python train.py --n_layer=15 --d_model=128 --n_head=8 --n_kv_head=8 --head_dim=32 --d_mlp=320 --vocab_size=16384 --activation="reglu" --norm="rmsnorm" --norm_place="pre" --norm_eps=1e-05 --positions="rope" --rope_base=10000.0 --rope_fraction=1.0 --qk_norm=true --attn_scale=0.186 --bias="none" --tie_embeddings=false --parallel_block=false --init="orth" --init_std_qkv=0.0746 --init_std_o=0.0 --init_std_up=0.0746 --init_std_down=0.0 --optimizer="soap_variant" --lr=0.0101 --beta1=0.95 --beta2=0.95 --weight_decay=0.035 --lr_head=0.00979 --warmup_steps=37 --schedule="wsd" --decay_fraction=0.622 --decay_shape="linear" --final_lr_fraction=0.05 --batch_tokens=[65536, 131072, 262144] --seq_len=512 --doc_mask=false --train_tokens=439200000 --steps=3213 --dataset="wikipedia_en"
Each number is 500 + 50 x the weight over its row's rms, rounded and kept within 0 to 999. Layers, rows and columns count from 0. Numbers have three digits each. The size before them is the row's rms in percent of the matrix's.

# down: layer 4 MLP down (transposed), 320x128, rms 0.375, rows 30-64, columns 0-127
# gate: layer 4 MLP gate, 320x128, rms 0.423, rows 31-65, columns 0-127
# up: layer 4 MLP up, 320x128, rms 0.406, rows 31-65, columns 0-127
down30 099:439532440519424545579447458585525381553588573515508558517533532564498496535496424411487506387481467470475487547523505501484533526507440508491544546466464463456406552554559504493410486490459442582546502512535500587448541551542582532588541507564461497468485463475510446492506452512435592490476533458502498503529570414469524476665499561452484621476544484495538464549496573541503483595468
gate31 102:530494567498530532583498548469462547507494549492514519528578469537604539513556588461507554450412500473493440459489569587465497481484567524468404512447611440563435466514537570520486479467427492526597527505486495602508549530587529479548468435553468581404560542493513593519425519505513577459536590496497445528571454494533569532518599502476538408438498546391481461450566478472460475555486
up31 099:488574503543488514503493435549537525563437493520416412423529513573542323568506457650474537553555497538519452544505498472428551462502521503522522544459411557562382459429470495463479524503457510468578525472478530482482478481482558545499433413442498510493563504495539523553482509517504516528584423548491510551574514475483418491602607498431504431438471514501583489466460544508492543437414
down31 104:433436470496566480535467484483501484534519436425501579612462512576511479432464450442517524546496512468461451437454542641491558458567477494477476479409527500577408503484479572497390500574501528473563488422532535455378484470543511423531451524457469481608582598547519455499458524466473431533557534607548484524534504516543479553531581473450514448513539459574476541575497441484494539419475
gate32 096:536487543601441493540529449472418570481577514479480481442501515512510479549420449501546459448385531504520502515552507520547459482556545473452482443473461480543468533471495517521485400480510476531346446496466477593480541464505560528475492561437578523522536616567462486474465499478449546511543436663511497482428566430475551417483450509444432556539439500521549535427536522394450515511604
up32 105:507614452488542450436548482497412426555472502551470485543503478553470418540407470466494416515551458473499514486529504491393484599442423490506405487529465510536539540433457528542474453492474445430469567456470529459499452484489411474347504477563520474483570509534450540551540524543552521565450663534432501579481465530477493536490502372488519486517478474513479437511431550572443436487452
down32 107:510536572543447537595490498490426547464460524357424452564417462423491454569522498474432563490488399477510493560414486580498531464527546440490498551494490469447499472554504561539485439541541558541506556428505457447511450434480498448432432464467459522473351547477557561480480475438511430422609486430475492426513451488651476536547507523520498496458561513551549470455504500474484550454495
gate33 099:477471596447544520469459554460593423476427530464514469543489425535559547544516518455576541511578551491482443542474580531591418553568541493456453408516498488456481461558499544541576513517466430473462466409529524457479572479509468506515464458487486484462548461472437513451464521470648542406482444530504461531541468434483512487484479466428511477520553602449528448601475456551465664529563
up33 094:494422423412534449515533493519573564439583422394480462463505505424562480443496448515497471534563522476484525487544522533438451471421490584500574439526493480448519591482552426419496580455503473472489475409420528518465478522561529432391464450609492532510515503543583421491485465535536508553459473426511432545570514458537475536493518533593486555495549410563447485486435428462518518605450
down33 094:472512564451504467438397525493544469474564555502436440441525471481516465561569427496527489466435512469555505412465549546587506497633470537412544534559490505529478450432411645533530521478500497508526426350530519480513509458507589456486431449543423475489592499551578560501523640487505499520511504558526528483504520519517411441498498500500524506497521521559521500511494516505447585373456
gate34 093:523516414540518459531579615494447570615592486458426519528609519417577460529387488525475561496497527560450528469425512468488505489414455480461496509507520488585499440464437489527441482500462426515529501479540554521581497460536577507568489458531519513491523417566407597449555458459493518512495499567567529513430509520506475404582531566498434538476433509508560521524610551533421510530556
up34 089:569569441512612478658526501509497498534447520486482452424468571452461502530615528489515464531501517437443453441511523592441496543504523521509485536589445541458486555499641552531475532483500523552497503453584519446490489486577551479426634528443477355487486478493560576500461465436550470453573550480522489500432421510578511496473548492502405502476552534494484565450483468451543502517541
down34 099:509504441459489549489508487536452464452505463472590484577463551492515471573510487522430485563467565557484585517483481476536550552478477527451494532495563430620493569552583574463485444529436453453475382519610438544521509466501422431530411524500569518532496474536497481464538392546450489555420440480450513403490577505418525472544530532449486474519453452473596579624582437511482540449507
gate35 109:484560453469472553501523523525553306544522472499462425440523468535497460468442507412440530435650548508449451504545472523473502555511489478476501573411415490487533532530464424576509470498539471494537505432505377487496516457551475526437536533533558483479471520602580547475573557531497563491477525497478536481529447514447511611457439458526519627440516416537495542545461431462467441502468
up35 124:473521518421499511451549489445486420449495433514577540542408505545556481494486471502511444497541402656469452464473570435452388438540514452557545474534563535576458517463568523456467567502524532461497477521514460529508548479457511487528521486535537479513574541393466442527505601482543500483488511401564511565478500518536555597569527499416508446673485525457429531475434429501554475480454
down35 103:501474553575491505569467527578457535452598447422456566566513444411437449529471505494434456501541453469515591510502506449520578489473583510513516540507513507536524474381494451507499511576482504547510588473510382576460580434554464537384510568429528487577556477475479464531552443383527459449456481485434400505559491523507513556496459529461404493613528549500520495510491442539488534432433
gate36 100:480580433425471470454471563468560519505587537512473498421434489501491510436565529404518414426485527582433541445606587479379492524581459523541562564407456535494527582534584482478401434459542548534458439429547532566559510383433503501485457536483448572482495490546509526545525585500521545501455544506476515563548545473542498505477564436442502429543472494450513479466451417513534487518499
up36 102:486500462518487483442375404467580546552479483470528573412587471559481470459576487475511518515550453434505535411580454610541497517431479491555438512447431487550502556450528483502509556509470484498431508541408459479550512344515538423451497489564458437563457519494476512448614560518440506474490598478489463456444485557526508516485587534531473464522496498475498557450537437436457618554549
down36 106:513472488493616492545552564449553536487452554519593602359494502522497564562584569546492489573507501555525511438504511412491487474488491527539506527483420446491469515429620602564466444544544461487476477420534525451524431482454473463445549529435505461376458517463476513533533482483471489468504476597456591565448565514505507489489482498523520517443602480436528462584502526435604561547554
gate37 089:520447612601501531513510506501488591447500503500482435453536457574505525492517514512482543502521561480375494443546534585426479459459530454506418578466600514439467487412515433501537455374546536472485509506507571471557507577426462498548488522470537484601499473503549560509572495481501482404589553511554421479419485536531551512441481473570515538498454564481425479514625521434424516502407
up37 084:554536511571466501525548554554581526486469525493509480468515592438467514509499563466488534504415527480494482496466568543512469515485465520552520460561632443516429480556616390516415586442466513482481472494468578501601494522464502490520558483491464485529509473467555552523457531488622585457513494609662499514399507426602505508474463543509522482507522607482401500563495499452468557525450
down37 082:506529464516461457485543512499538503481448520383534492566471495551408552604546546517425477506370545484545448441495488475537544505504515500570498555470453492533569468558464616522406537521514471480492427553436512446557551529495452541607562422548497543471496482400496469478558523521497607606446575578455540525468460609519465474577404456473465528474498425590453457480539501509523538551494
gate38 092:491470419492554572508519516492512536553571517552513380391540572450495473533498518425489497505487590352558585550486468537430524519473453511478441484503523656418481529506548558460522452551565505455543516514507411516449499537544497409468520406539486498485541499563595497530498399467505597511467554438470461464491487437486469584551475538518525490439604524524531576473467562503552484525451
up38 086:645506550563457580543535416527472516512480488476520368413516511490464516577461557452434455521510503467578560502548602502450457536508557505514510501459518538469570426509538445506495494445614539461528407473539440522465487509478403460575599471660484504452516483515459440544483445472533482511530463534500495435496506474448483478489424401475536487514577419560547435524518527450509461474419
down38 095:504540384514595497525481501536497559548489558564567475437574570518459571462437520470558563498459535477520406504575397521416502490506458504524416458487480545501545485496438473516577429540501507521546600487454520492516565555454436472453471500503454625490457477413485479436577388438505619439467513443467491489457537546524481560448531486502452537524567455565500512521529557378516411488469
gate39 098:489437473480529491418512446521603429508491358480557403603501463419502557495502532495487567409475558558504482551488527577483536403387486480570517444531511435451497591436395525510467495511450502500440491491502494525472567474552486479452510592451444609490458566555451525587539478571571468532458482477553573482518519496552563527509455468558556452479506484462466474440488531490468531619542
up39 095:456561465533443606549427440513471406465489502518523460486534530497440453547398496486490504523422432533439442444514504401531503482503478555504510542547538526514542468507620450480568485370473458531485516361537419540461451528492439514509472499474482459399526540574541499438570502636556497506497491631460583518463533447491476467579546533489475450465506512552453524540473537453531392512503
down39 098:497450549571504521500456432447524542488435431538429521502513438498487535528510449508483530448473589419414489576465576450565481465479430543504552534527556437477472540618402417534467454520509483474543481598578524505510562480533429539494555507479549463429489516516496573513452536592613462495565444499555496500573505496560622492432591512585475444459405541446552454482451491507461559572484
gate40 101:486542466500542525539435602460494514526602543409467558524521493536586494545460530535423480449486518460485464567604470530462499494555483459536491483553539427534533398495508501537462546516446505529549486531512443585475562520590484519529506595521497525458497461484570581552493497410543535485571533522541508460600553578454443476483469541552401417467554545380505546437492468646547531595496
up40 102:588557546518396538485463550463468506470423480536489579436500339570474456516484455567519498565530409479462495532599468557581521464492510552465407501452516470566493514534521514488523471473466563495457545402488476518377468447503460495511500499557542531490470531519535622527442482578511545533521434575472508525401462464501548476463410574543499477550456609562548422510538413502476547493468
down40 102:486454477516508486534514571500511495496519491537369505544497493499529513520461509510507515445472453552533522533552530487433492551454541434502504572523451493444534442502472382385501597537519476527476475541534508443499566341500474479503514520511423576488429505491517611532642474453361466454468587518575540502444560577441383502505525460468456473525552426478517493452459581601502488511539
gate41 095:469461504469565497451544451472414548407533492456514465551545489458542455472499394502537536441513515489475419598503677507506507545584502463588577430468579462444527464426466528522533466551479453459552568543493476573419537569426478443548542575500530530519523513537414498528455434532538480422579475443556507469571460573595504506552488499477460495537552545480457386514507534554451507460487
up41 100:472582518506544407506435510499511514469494534534479619473473512560407486510441565400476517487432494477474466540550486464454459451517549525485521468532451521494594482529525496529562611551434545499511521393475568498494499500587427521493504530578546479561496569515453475480447539528481534513458430528371476516445389436464404508481460610447486528579498452568574569537526470566430473388517
down41 108:439464496484547538550470451492528433556444472441486505472492535573572452477403520596507521470443470471541524436474555540531466562470534540486449542535456538457558457420548569472481489462525501573452538432504560541545471605597506478521461560438377462482564579522445457445548518435416547469491445496529529463556486488529528470469446587496430565511440502542491504680460485502530520586586
gate42 116:550436554524525495512495421527470453518562432482459478559517520488561462513615477596514486480501525439512551544498602579533467506493505405484507406461584505543501440562560528636497474435413481422456500499518508508538534529560502477562468460560539498408542454528367507511500504477489558538554487571438454491604391457539525455567433510541493564539487450547441516612476528509441441465485
up42 120:395439452503534481413514552424499494468497498539505509501513490584577557522539436523482545440535516447543488484465550541576517493392530388576453577514419541578522513417503514503574472463429336509515499497438467458450527554500452565563504477543446558436469494433508613435529529555510462503545494459496426376550473458504545471569499521458515542430431455478545515499488548530494452419466
down42 092:513562542478559525509499519523481493480511504520439476413466536458529509488411517442439516554492564465496544520562538467514500575506509598451483528491406508536442499490415470438497573519500493526527477334534556501498526505456483407551571584440537493547612442460558490508555523546492547450462515563516458592450598476446538571464678498422490434494502466541537453448470504564530574577497
gate43 082:477608527521512459591519568495593461487490532538504514418406557560468455554495429448505494470559416435532438518472533570502468513491599448436518542478572492517510468497511423573517461454514502545571491475504459523622541410492460482576521440492534448489512516526541569478463482539453514587533471505528446488541515416546404668461477575471482535495425426428545402499473540437495533505472
up43 087:510519521536550438470494457427545479457520497510620459523532471548537483643473573505455475553597460529577488488458512540548530518475379480490407442526420542613570468473470536448459528617511520393481519486527533485459577456524478500538458516450535539470416454461537527543514521473378447575420398484475544503492507481463455498546515523513511476513633504469516491471416470568522478528424
down43 083:512490565602562442540535544547418531545505495551441583523501525390541446439585460497519503570477573475379491532531537468408568532513527512438521499601566552500521481600596442400588451497513480472552540535436467550437477439545514463425458555510493474457563467491497543510558530531518546493515608504507582492501498528524578439492492485427513490510563490488446539469510502446431601461585
gate44 100:549547439534503484496571473519503475477578390531406492512464539470495525497461469461455488521508534490442511571451586522490559528499477583528528476527613476470488524511557455580469615469400472486559507515606509528525518483552381472446527427455429559552526560453457452471592439395463498502527541485476471422515514544411585445400493453548483560462596463493406556478547454562508508504536
up44 099:485470514562522479445507508523355511585513453519481508499418513433426494550467506545440497456585549521471475483561450489451608411487477524481518438455532504539437552463513555549460519492416506520494468519508503574572512590534530398546547427527489475571534620548443487486556478482480588363533518481511490472546389489528600498470454439522488430524464475565429466535459435408487487573530
down44 107:455552416472427456438571468544430574488506368534533534543535451495469505499495471464514495586420479560579556592483540476558536470512501568589497493469572502431519493464490497470477495511570525541490478483568460446391486452469430508491379532548425538576497543476494528503556419456598424578518476545481473389496459549414509524492415555521413473503487564567504444506527395497511465480499
gate45 099:522607417394523411486457526384425591573552555497451511445496436402425464543451530476463474455545501489481590456522486437464569406504487546509512456445554513491552566476611508501509514484527470531510413486389514454382467455502501574450504482547410489518543471446503527486478591467496478478504521471547457596408522511442513519485540463456454475554428539524533478496426483544498472469577
up45 089:476403585484530423539546481544568491522622589457492515566545461545479518578514513550591552514475488512442473625508523465517418436510583432433620477503539464446525482435524510502515475485610498510457451504597561459562466634504497550487476573510553502459457441418522514595471475475502514454519462514581615520459490499513513482523506472516534463416556482428502488479515515585533538545477
down45 090:417486503414557522441504525511426497561508477428506487434467441499470462508435570450524445548500404500544582358555468463473553570455552565463533453473478583514574538503503573483570501535488561528570433479498464508448441477511525481493490551414531524481634524487430539529605468391430546520522523461417466518479522537421435465405579503428501484570513468458523510523445482487529474519591
gate46 105:402478576528519461422530497510515423560507422522516420439436467504491464531486543491531459481566575468492455472523531482489496512490455454439623510539448542478500475522497407479508409478509444487501514553408404512485607553568416483439535458458481525531469548630590561518565592560532550488471541550448533542535547521431632502494459583541498585494404483525523541524490437497515557498549
up46 092:537568491478481424459486554565452474424492457575463497578523490481535521419509504513574594514488475520499480504453538496479439410489472445457490432451501554429546535557449503565479557573453554484527449463563478531543542557461391461503519504519468514436481536541407596539573501477526501454471589572513560507457446453567556378559541427544563645441477517534474551534603552450453463490529
down46 094:514408535452525559563501604417473528485406576489490487494401402567447528628452476430529448449425498482481493529390532578559434563470539486584424426488464420550516553458536454443493497443419477540524479512498513483455475522506567496518530516418470472457465571392498409416461521531517497546500419512544546501579524559496514511487466492469533475453517485440615493532483498421540483494482
gate47 101:497540604498557477471542423460472461525533488415537417520410467526495469508436505588459478428530540558579488570458562536441477466534496507593559539438420499467619542456471428542538493476490503437560557419540377505513483528481449501508563422403528437462547464522582505552539490503512483463474400524488469526575509517514446512538423399501526510525512437527494414525388597475457470506513
up47 106:477508479433503547469521631507505535439464495495503480397509487503479510461450529588589585515506459537467478434560542504465499545484395479491613536483488481603500538544521483400561437527461510501503492488543389600548478471386539539472533530482418489511615510574495477444503505493497513589527397559443461465562496397517529510486449413483490572484420454506492562468577488547448572515532
down47 100:509503599477531512555515393457593497487415584463538570560506401424523546530363589493514433531534508473465566565471424596543474456578476609574459484485496562455496510374520456507511600489529557492516534506488486513525501465462413465496516493468506476509510595543476538557549532426527510531497494492510451471491532572549543604487571522543475416393433435498499485490488473456500497553503
gate48 091:456556492421461509528438574493486434458447456387441584428554479458387523554521522474467399472521499547451451576532581503492503421498573502535561585518541509425480470505538459543575516470515510540522553368528478479458501482543469533493460475546402539487545480543456525480459485454501527505430432368541554562466465529463513396460512495549485463456456460499519464384499492503616513587508
up48 085:449490463479450512478475456537414442603479386427500481504489558528530467447616488455416380598472569582544586430451585493554497547470484596453420534446507473428525512468447573516442510490416443484469483489496531503499403479475563511568525546524501501502393459471518439519514557508517566428466487490518479457511498487455543464497541517549562478522487458531468477616515550408594446462487
down48 096:505434434579491463528502489485471485466488546513460555517525515610532420435484430477464524516515506391473403621509514535509448443530466446498594474558461490491376563582538468468403437539478449435490480489535511564566518486500459482540509448481445515502424586463472472566533417489463485471437542516478494546568606472556485464423544511457496429502439551546460498430475425438455622426477
gate49 099:446518529547514391519520622460435443527526600538437486487584410596540543503449457496340413458554400468545529501473575459487480449516459464526487452547442553536516442497488480488512524525540546582373495534503477521457568504478398650504477446526380484582537454482446518509468494448449514483421570519493510533485492496522586488458532475482500559525523449494507473507486486493531503478499
up49 101:431458451521366523501543504495571550541543550554434533413466383521450483565499534459476448477600508517427537535526543473498461502517524520448612480468453488505477447551554520475529471434538479532521453524422509476510487582541456496603409509508457588456479516490459430510427548604508499514450458488401556565560450443553518619518476419483409514441555512573524453554437473526511563525484
down49 106:572494566476539521477363486502531493502427425455595483575428573443520467532572459596566551510437510491538516509557536568503570479503464479470377592412508461467454565527511534541460452532405490415521513473548434544518519481536488442460502478417591478497549545498583534485550536515513545473502453478518462411524522524454497439428404586532583481510456514459479513621571484474465494538463
gate50 111:481486510507510551539477561442432546543498438529463558422533496456443393473445520405529449488420504484497554533559521482532605426441462526476614406500502508518514524521438447494528486411484514535388498591506495548475429547486467427422602531504503477628496457396547539529455471482535427475524485508492436515468585503446510496516448519534402530469505518585537513591515564405472446457532
up50 098:536465558498545473611479495560465493495461497513453505507553508510481386396462423484436519514416523532515497510600485521476481593539450437510517520510512455546438388507350504459511402513587540527443493442451458566487519554519475485417447557456348411435588367516479517579506549437512456523469486500518471492459464548533483535508446477497468508501544545579499492513564524546503443520489
down50 104:472529542476556540485410463523498566460538543527428442588517479542428511527555532516539418581476542444560451473449406584571523462571448526440627487375561557485491554574600445509531555590458490508480501472465444433475492473479462476482534500500523451511488549476428445524549601548522566487583503531490524508531546567437569535570429530449438523502497524521566467415559459439461492507564
gate51 089:531471490548451563509422458500436435646478528429515524506509515486500523474531519469432392553495548455502580426552574529594508431488499506519505555549527535501550472486674520457545549549485452553538494503467465529531471400492485436618449383508404515589472540540537535467564545489488558491429562538564497443477499514484628494473492449441535443500505501536540540501503467567474518517553
up51 085:581515465509392428461544468512485528494615499501511463457548519538430474477559454439611560562489477448511452484349575465412462469439507477508556497417514531489505545423385589509527543523505586471509495495490490481403527604504419473506493500513543521550464453522426440499568537543543414471569546535567487507594470401516509529485426471455412480475526511475476463522573501532453508532459
down51 093:436537595374507567499551622419491504553493429492456530412459481561503539545450458484381478461461527491494542534545487514463538577459581458442426498470485426539466514558489493547445466410489434551474467480572543488483534519493587557457550468534535539588495400500559478450475449418458538519468511485462538425384443489504561566479515530524518474532517477481557515535518551518607433591530
gate52 105:499468470526449527496546521581523537542591502526618526509463501539529528450420564495523433554462510487449539533507458555573576432492536557445562461500506446488539494471433445533484532461489573581472467568429483607463479472483448389530586616514600579555517478513535488465492505467471437443424541487465508445556615540459553503493528531632503478512542481555570584516576474424491504439501
up52 102:487614453543565412466475490409600590434572485521494531477495491430445458471437455478435558529603503392495525481471399536390572553545503534475503487473488454580503562492493534555477424623506497497472575537481465453456418443507518552551517491539534396479569514497499571487432483409501537549580452486534525478471499483495480454465474593452494483557438557583517456527523561492485539498459
down52 105:506476457487508505493497461528497491499645516474540485513466483570482406475561524576491526498511461547555573463528436493498495441522467583543495458519561565485443439460521521386586554462475502546519504424539426546492509527471499550539515488537435523447509432368485468590571458513534519544544537559465405311503472476494511461519405438463419538457435497476495508561489475481616411480509
gate53 100:545471544547412582414494424444562479522573502473562445509546381425553580560567490493531592480538566388482427485538494513508506501545509516434494510536592452504516539502563479505483589492554401480515487519508516456489485448529514476566493567489441401528541406542529553494403540457454521493518454588483548449475398435505582474418510507459608482476470546429578464537485547494475526526492
up53 095:427478571523448492525489464552500427450453536538564421538478453506531448508581402498534420454449566469561484447546525540547502510474415521546532554387521510546508424494482418445489378543493498500522464473540529493507537570502507562441488543472620507419442466584527440469481487433542548395460443515521513455503464536518618454424505478453483486503590485538398551447535478469489579601485
down53 112:462477472507494578462478536495454544600418493441523503507358425536496548434397499503535522593552472491455449451540408506555498500468532568509473566463506544513457561529532445564559628515515516505485483578459506461491461482425538442472472531536390616392486541598530567480546616519478480498466514588481519495532469479562520524516477592522565550530529479458590474484538444489441501472531
gate54 093:521425577583457582483527577516585524430536464444497508508505386433464496547508525446499516549410432461512457530454563548518467468537566564484485426372561498572451568562559481495478543598450534511563586424570521519554447516527522519500399439440556448544543530542539515529470515494450505477534443466497541540483537474498466534582479513472562474454420468498522415513554451471374568528547
up54 088:485497452519518539543489538481489513414440455477475571557458414389515462585455488504451464465447530396563450484579477479504546471484543469350476517505541542557490464523588521529434474386493534509499541414500474491495478542546499532550421575514561601513538466584520557450556465502429485480517541538527479422568471487411359566540515516558496428445488530486487489536565518488492467500628
down54 086:458593512524460479558537404616534492545452534469524452481547588489458449474585565487481498486522481543532575468473455543462532619466479460508561474547483537452626501432453511487518514498564423512517501562521476481563491475485541439407569444518504560466579525478399489577456533456456432447483575520440517525522478452456524551473378390553450478609484393467508516502445485505523524473440
gate55 094:554557551427552437522524496542456484460483526447391567498401470444511415468524510567499469491478504465568510479585568489457470501516473521554476556478410499573404439494479488535610494468510528566449540443516528569591543409507444454549447535522422536450511505532449527482530495452557456507456427551601597474524429468537448526507581525443562489643491470476559479495515486455558497582426
up55 091:589521524539492452544516531610570490436506479507498587595513524510548517425497583460519536476395550485418479451467466543402455508449598452559468565474577543380451466465535493514469517485530551518499454589420559486504542542547489490499561503606539502592528387517500484423508544476489546492535542483559378497443483535589551456476524520532524560515503509457565439491576587543464517486513
down55 094:552489468529373458534465506453491504562498570479520441488465439493553374473620497541572485481581514526520419520561487484508476579594533524418499588474464543532475530560574483591549528484418507551434488481457518470569397535465446498547506456559559473534491462508465496464553549608466486517486516444498511500553486457478479475518408523549575454449488560442540637436453438503565461518425
gate56 110:534475541487463585580556517525528431449574476537584501543598490419500392563543459476461558507502443509548517554454520538435500464600517505562469474463487541490443481512508511381438559522450528434601577571439558519419509473524429493499566526555556547532393498560508417525445554488509516457507491453540473550485550425476473478460561553465524445530564540415580510437568465576429489447514
up56 130:515505613449428548566513527554562447483491470502524431583495422529491494487567516480501499552466490569555558434403527491478555458490508512479418504512452555462569578560493514370429552489447500395525481513463553464474504420522489575516569472508491545423459519511479435547490488493468482504539485510517502504402457392450442449416507514510501362529555622590512519405513563483516560490434
down56 117:403522512479506497425511512515499539580467476488477484428469475462415543436505473507535475484503591465514469530663467529521513472485472562499563517512460543508404427518603451470589455490509481417504458550526488455465481576409460416448418452491474417544517424534478504494429477545557458462403535556490505530447474561553589500567373462514482545550550446533564503510630519526496433514525
gate57 095:395501505537443602492454547442548557409530509533594544413505465571500384451516566447469458539514560455427492466541432481598536510436500475512533543525501472470504538472513498516498486422451495578470478477463448453430492593481448538535502554552571457480532420568530536441497550439555524489629438541590462408616557542479505447481415529463514429501520525509499492495496489499558597470478
up57 113:478532438503458485418542479488545516536559532448511604421498522633526557543503494487498498517538505489555480487501507478498452554492499454545544517468475531599554504540515495520492410555550543591502524497456435422407439499494491483548494513562602448414559446499556431446523460533468611395496481578427540435507513594435510520558548567433522416583461524501611482541484495453551497556397
down57 100:465567535488517608504475441575505514511599526534566563452452506501472617605498507473524394466500613538491530520450549549406514457498490555474481456481447487476501474501482347530481531436434499585501503488520412495513448421434482430585559434490480476450528373410524469437453545475528526568537526506506447506509530531562463472453516464475576540492459468446540479408521507472424466558470
gate58 100:418526466510523420473444596436488477563481448519398506487667527521482437468357474473500569459538508530482527514518532575470572482515467597522412547499476517511491481438547501487561587489398434422550572526546488496566520529440493582509524492497499595519508486445506580507480539518520413573486507520513501447500502416514509514527540499450526609442495546480549480609468553562411536502493
up58 092:447381543511470530522506484457524484452431547529543561522539330428468443539523514468411502482497535490574444501499419444545507486490517485559509521553454535515408466475446484500472499427505545516521538489452449501481485454589553477533459462560545579616518462507456465567542587507541510520510462464510524493429427558502461447467536391558414527541425495455443677463477418502521532514493
down58 097:502516466564428507536523520563462548513521582457531473542512589561508438494550560505503521459427561383463499655449495492509582471511475514431474509463494567514579499407533526536583507501529404502509542461581468542455573549477425521452491566472486469501511486480481534533587513534424510491506563427527443470521505390459593524510538597360533552534427498429483515548495471521576492584514
gate59 102:336560487499539506447499412494451553564518469593595569416458486537510499486461554499457476482465537602449497574476468557536390493467506514585545510471548442594524444509452485482407556510423484518555393505403438662513478518508487505536472448485414451475568418564475463497536555541520531495458520530538575536469508481514508495493458524521537503476462464479502463466510615482525536483470
up59 108:510549488555512479555471549418553583559522457589562527503587504600569515490525593525504542428520484526504506468474463554470541524419445384450537535453478557436458575476482551462485460594532464463474563417457487557544488538482454495492429517424516403443470480471569456395438491480426492540474509448483547488595495546394537555506535442507567432484521438534503517488607509448434437451455
down59 105:565527498501503419505577617512519423420516523489503512523480487477376415432464515537461470467428503469578478432524530523635550479470413493453512547445450589478504478532531453447553500525518564502496522496591493454502455455533458485424514495482442563526466499502533389505499504483460565551615370525459411411519468533492524440515559497552579494519527437488583569543478426480463503562444
gate60 105:505494455508567485466519457453514448386536464499489476488513429489482534501609429515376527471531548409416499514525491498441525570523535540490536521529500481470543579523519418602459429513525438515528514404595540513524382500454538517419526457468525472391427533550502573457546535508489460520513490478600491561466532520563577521589532529509550523519520495538511405440450482413573486634494
up60 090:538445477530519586556423543549490491433567566493434499460480565504491454471616522551567553548554575436521554517526443386480521474531533392455541516546472541454431543505470486570509541543570540438561475366548481536518503495463527504549469447532489433391481400457531534446422516401501563508549500633530450525475470512488487485553520506496508523499532504581463505540405579458470483505569
down60 107:504537574527440512514571511531511509505506519501556474523398533489562521486386502448536593527499568461624519575546513446485420549484464429526580593484532448551531443523612572474522526523547499515482445509512541459446458559559561563610569522512523484489483464472453505456501591453538445514472495533596574531529599463506443537604516482469602554490503480434457532515377539440482466486525
gate61 105:448495555532495511477548529452516417516563591426459559425496434505458563476525400488486539528520478521464421586439485451542530467533499531434486540456577474483449525510600410572507518366481536499468596401539516507518416448504490511597463418488466462485536531582442494425443507449539510469464408584538496540504465419507484510466497487435489442568497527533545430566519441569508590519576
up61 110:529510481502461471551496493485592459431541531457486507412494464440510465460541437405513566586566541498447557513458460460536430556469492499541510546481541516573494547476556510531556578599492567405526517537530588523375374585477514438437524481585405545502533555514474487563482509501439509473563462422476469588503447489484440437454479358559442499495534487475482462494468512413435558511504
down61 100:508526467530490510564563568642505476437475441497478573568511462575491434447598563495540466505579458388575589474583403485545515459499556499519619516426457512480567505509524586422494463517649502559501552502500469506492510441526428501456429433536518549509524530506452534538595488555513521467583559434497471440520528450442518427544531525497527537487539502522508567533465448480547499437549
gate62 101:438479571451515540479561573445506470557524500526403492535477627570459445495509529450452355474512524522537536579534511534420458543558483576447513542494650494467524483498542510493523504522442559510518510533515561474469479506540505591472509516507460546526454473543480468539469569417603500559431570518417607572597476491530595562473488524515433532525421481522556520459553494559450443574472
up62 100:477508424490525525463630520455426513446468429473503540525455635427419561558448451494458516564400586505534417503498532560504564485532523611502558509526475493479493390483493546477501414511395516461423537531473492466515474471418567507513543471604552565573535519545528522535451480525486554440503562487565550532503505467528570530546486530464571504525487563464536447475486607448580489588520
down62 095:454502602401493503457434380519581566561539430544433477565473504508495514427518446589528398488463490439544512464595430419498562569469488460544494566467542487501479530491570512569520502556534510582513487500499507453446499578435455545471506457453535448502505522448480469414577460541455447541480608500469509410464453527428537484473410596503492513528503545450434491523489525509363501579486
gate63 097:560499481578470581494565483540534405448520533533507547474429460550425538433483498465465447530422421461461459486560498561557494545475528433542543460540430570476483522569528449456500490455407500474527522388488549538542391481538580456394481493464509538549420562552571511545530527571586534448512546424402506477472598516501533515460536541589445458428444561543393506501514448503466500545503
up63 107:392537517543570575538500596476479499534467533360555428549392525493532486520496535486503410452448559480451483469505543547496451433522510538497592512510572555520511457455519480441502463508422481576419478521516477443439566546476555499442569537498506576531472473471539522501535514430434455493500538494470477559506563579458470408429594417551374416452505455569530482467489474533584413520501
down63 093:464510477459499585470477472541556527455560457513510494377451443466490488481464527547553594455544479465392527608458436424520461499508393469474444500568599520440476489489385501551516502492478493515521424459394510481500443514573556546497538512571470454482566570567574508525474451586559626518524463566412490481521468440564546485507396514522456543511502495505418456528483489483402490520565
gate64 100:515502432399604500482562447552441468467500420549494466504521619508441549476551511508498520442508513517478466485522548559460509445591536545509446412495515627480509555410444521525579492419486407509407500513485466534495538413525537412502464473496377580502462568523439440648524550547529423483422469428529557458522569464489502532501485551469523506508528431459457441438524502476488497470466
up64 102:441465435581493524519506488591535484451430531518527531541449532558522483630653523450495418459502507481481459526483497490518508470553433564581501524497543445538463547479466479461459478469376521564491531513513445461534475475484549491573466566508606482528556426541461464531426492552547612589512526481513540479579541560541493442403525411362423527457522524590513525514514522500563460479530
down64 098:515535475553480449470536438436482496472454464595451571550484636456466523458421457529485521501441512498524516524622580510465516475465528472464439429499551477476501592486354487485421490548526457548474501521464545564512497515497523507540548480562532452509491577642431569492487559491569465490488442521578564607490570502550409573542531527428565576453511483537477461502454550539419441536502
gate65 096:485554523459461587489511440518532528507557476486507509456504528525526472462428502497460492523523562458563589540625552513523560551447528556442568486586424435571559414707546519496470497487486501582487583470532469474526433530531473418540507517553468516442476425557555489560545549522531538531444520512539453488535529460525563625491462537482521535404554577529504417394468528519490484500519
up65 105:497428559540543435475480578514484518490518527566440504401582507531518439460586485503437554487537469464521511492450522477517431564546427549433438392400515570470489452489544487584473652468489471454557506450430479547566483587483502445463553498468498560506468487487476499485467468477569473440592528511501457630584493503443598520503476519586456496508485469500572441492442448461472498369489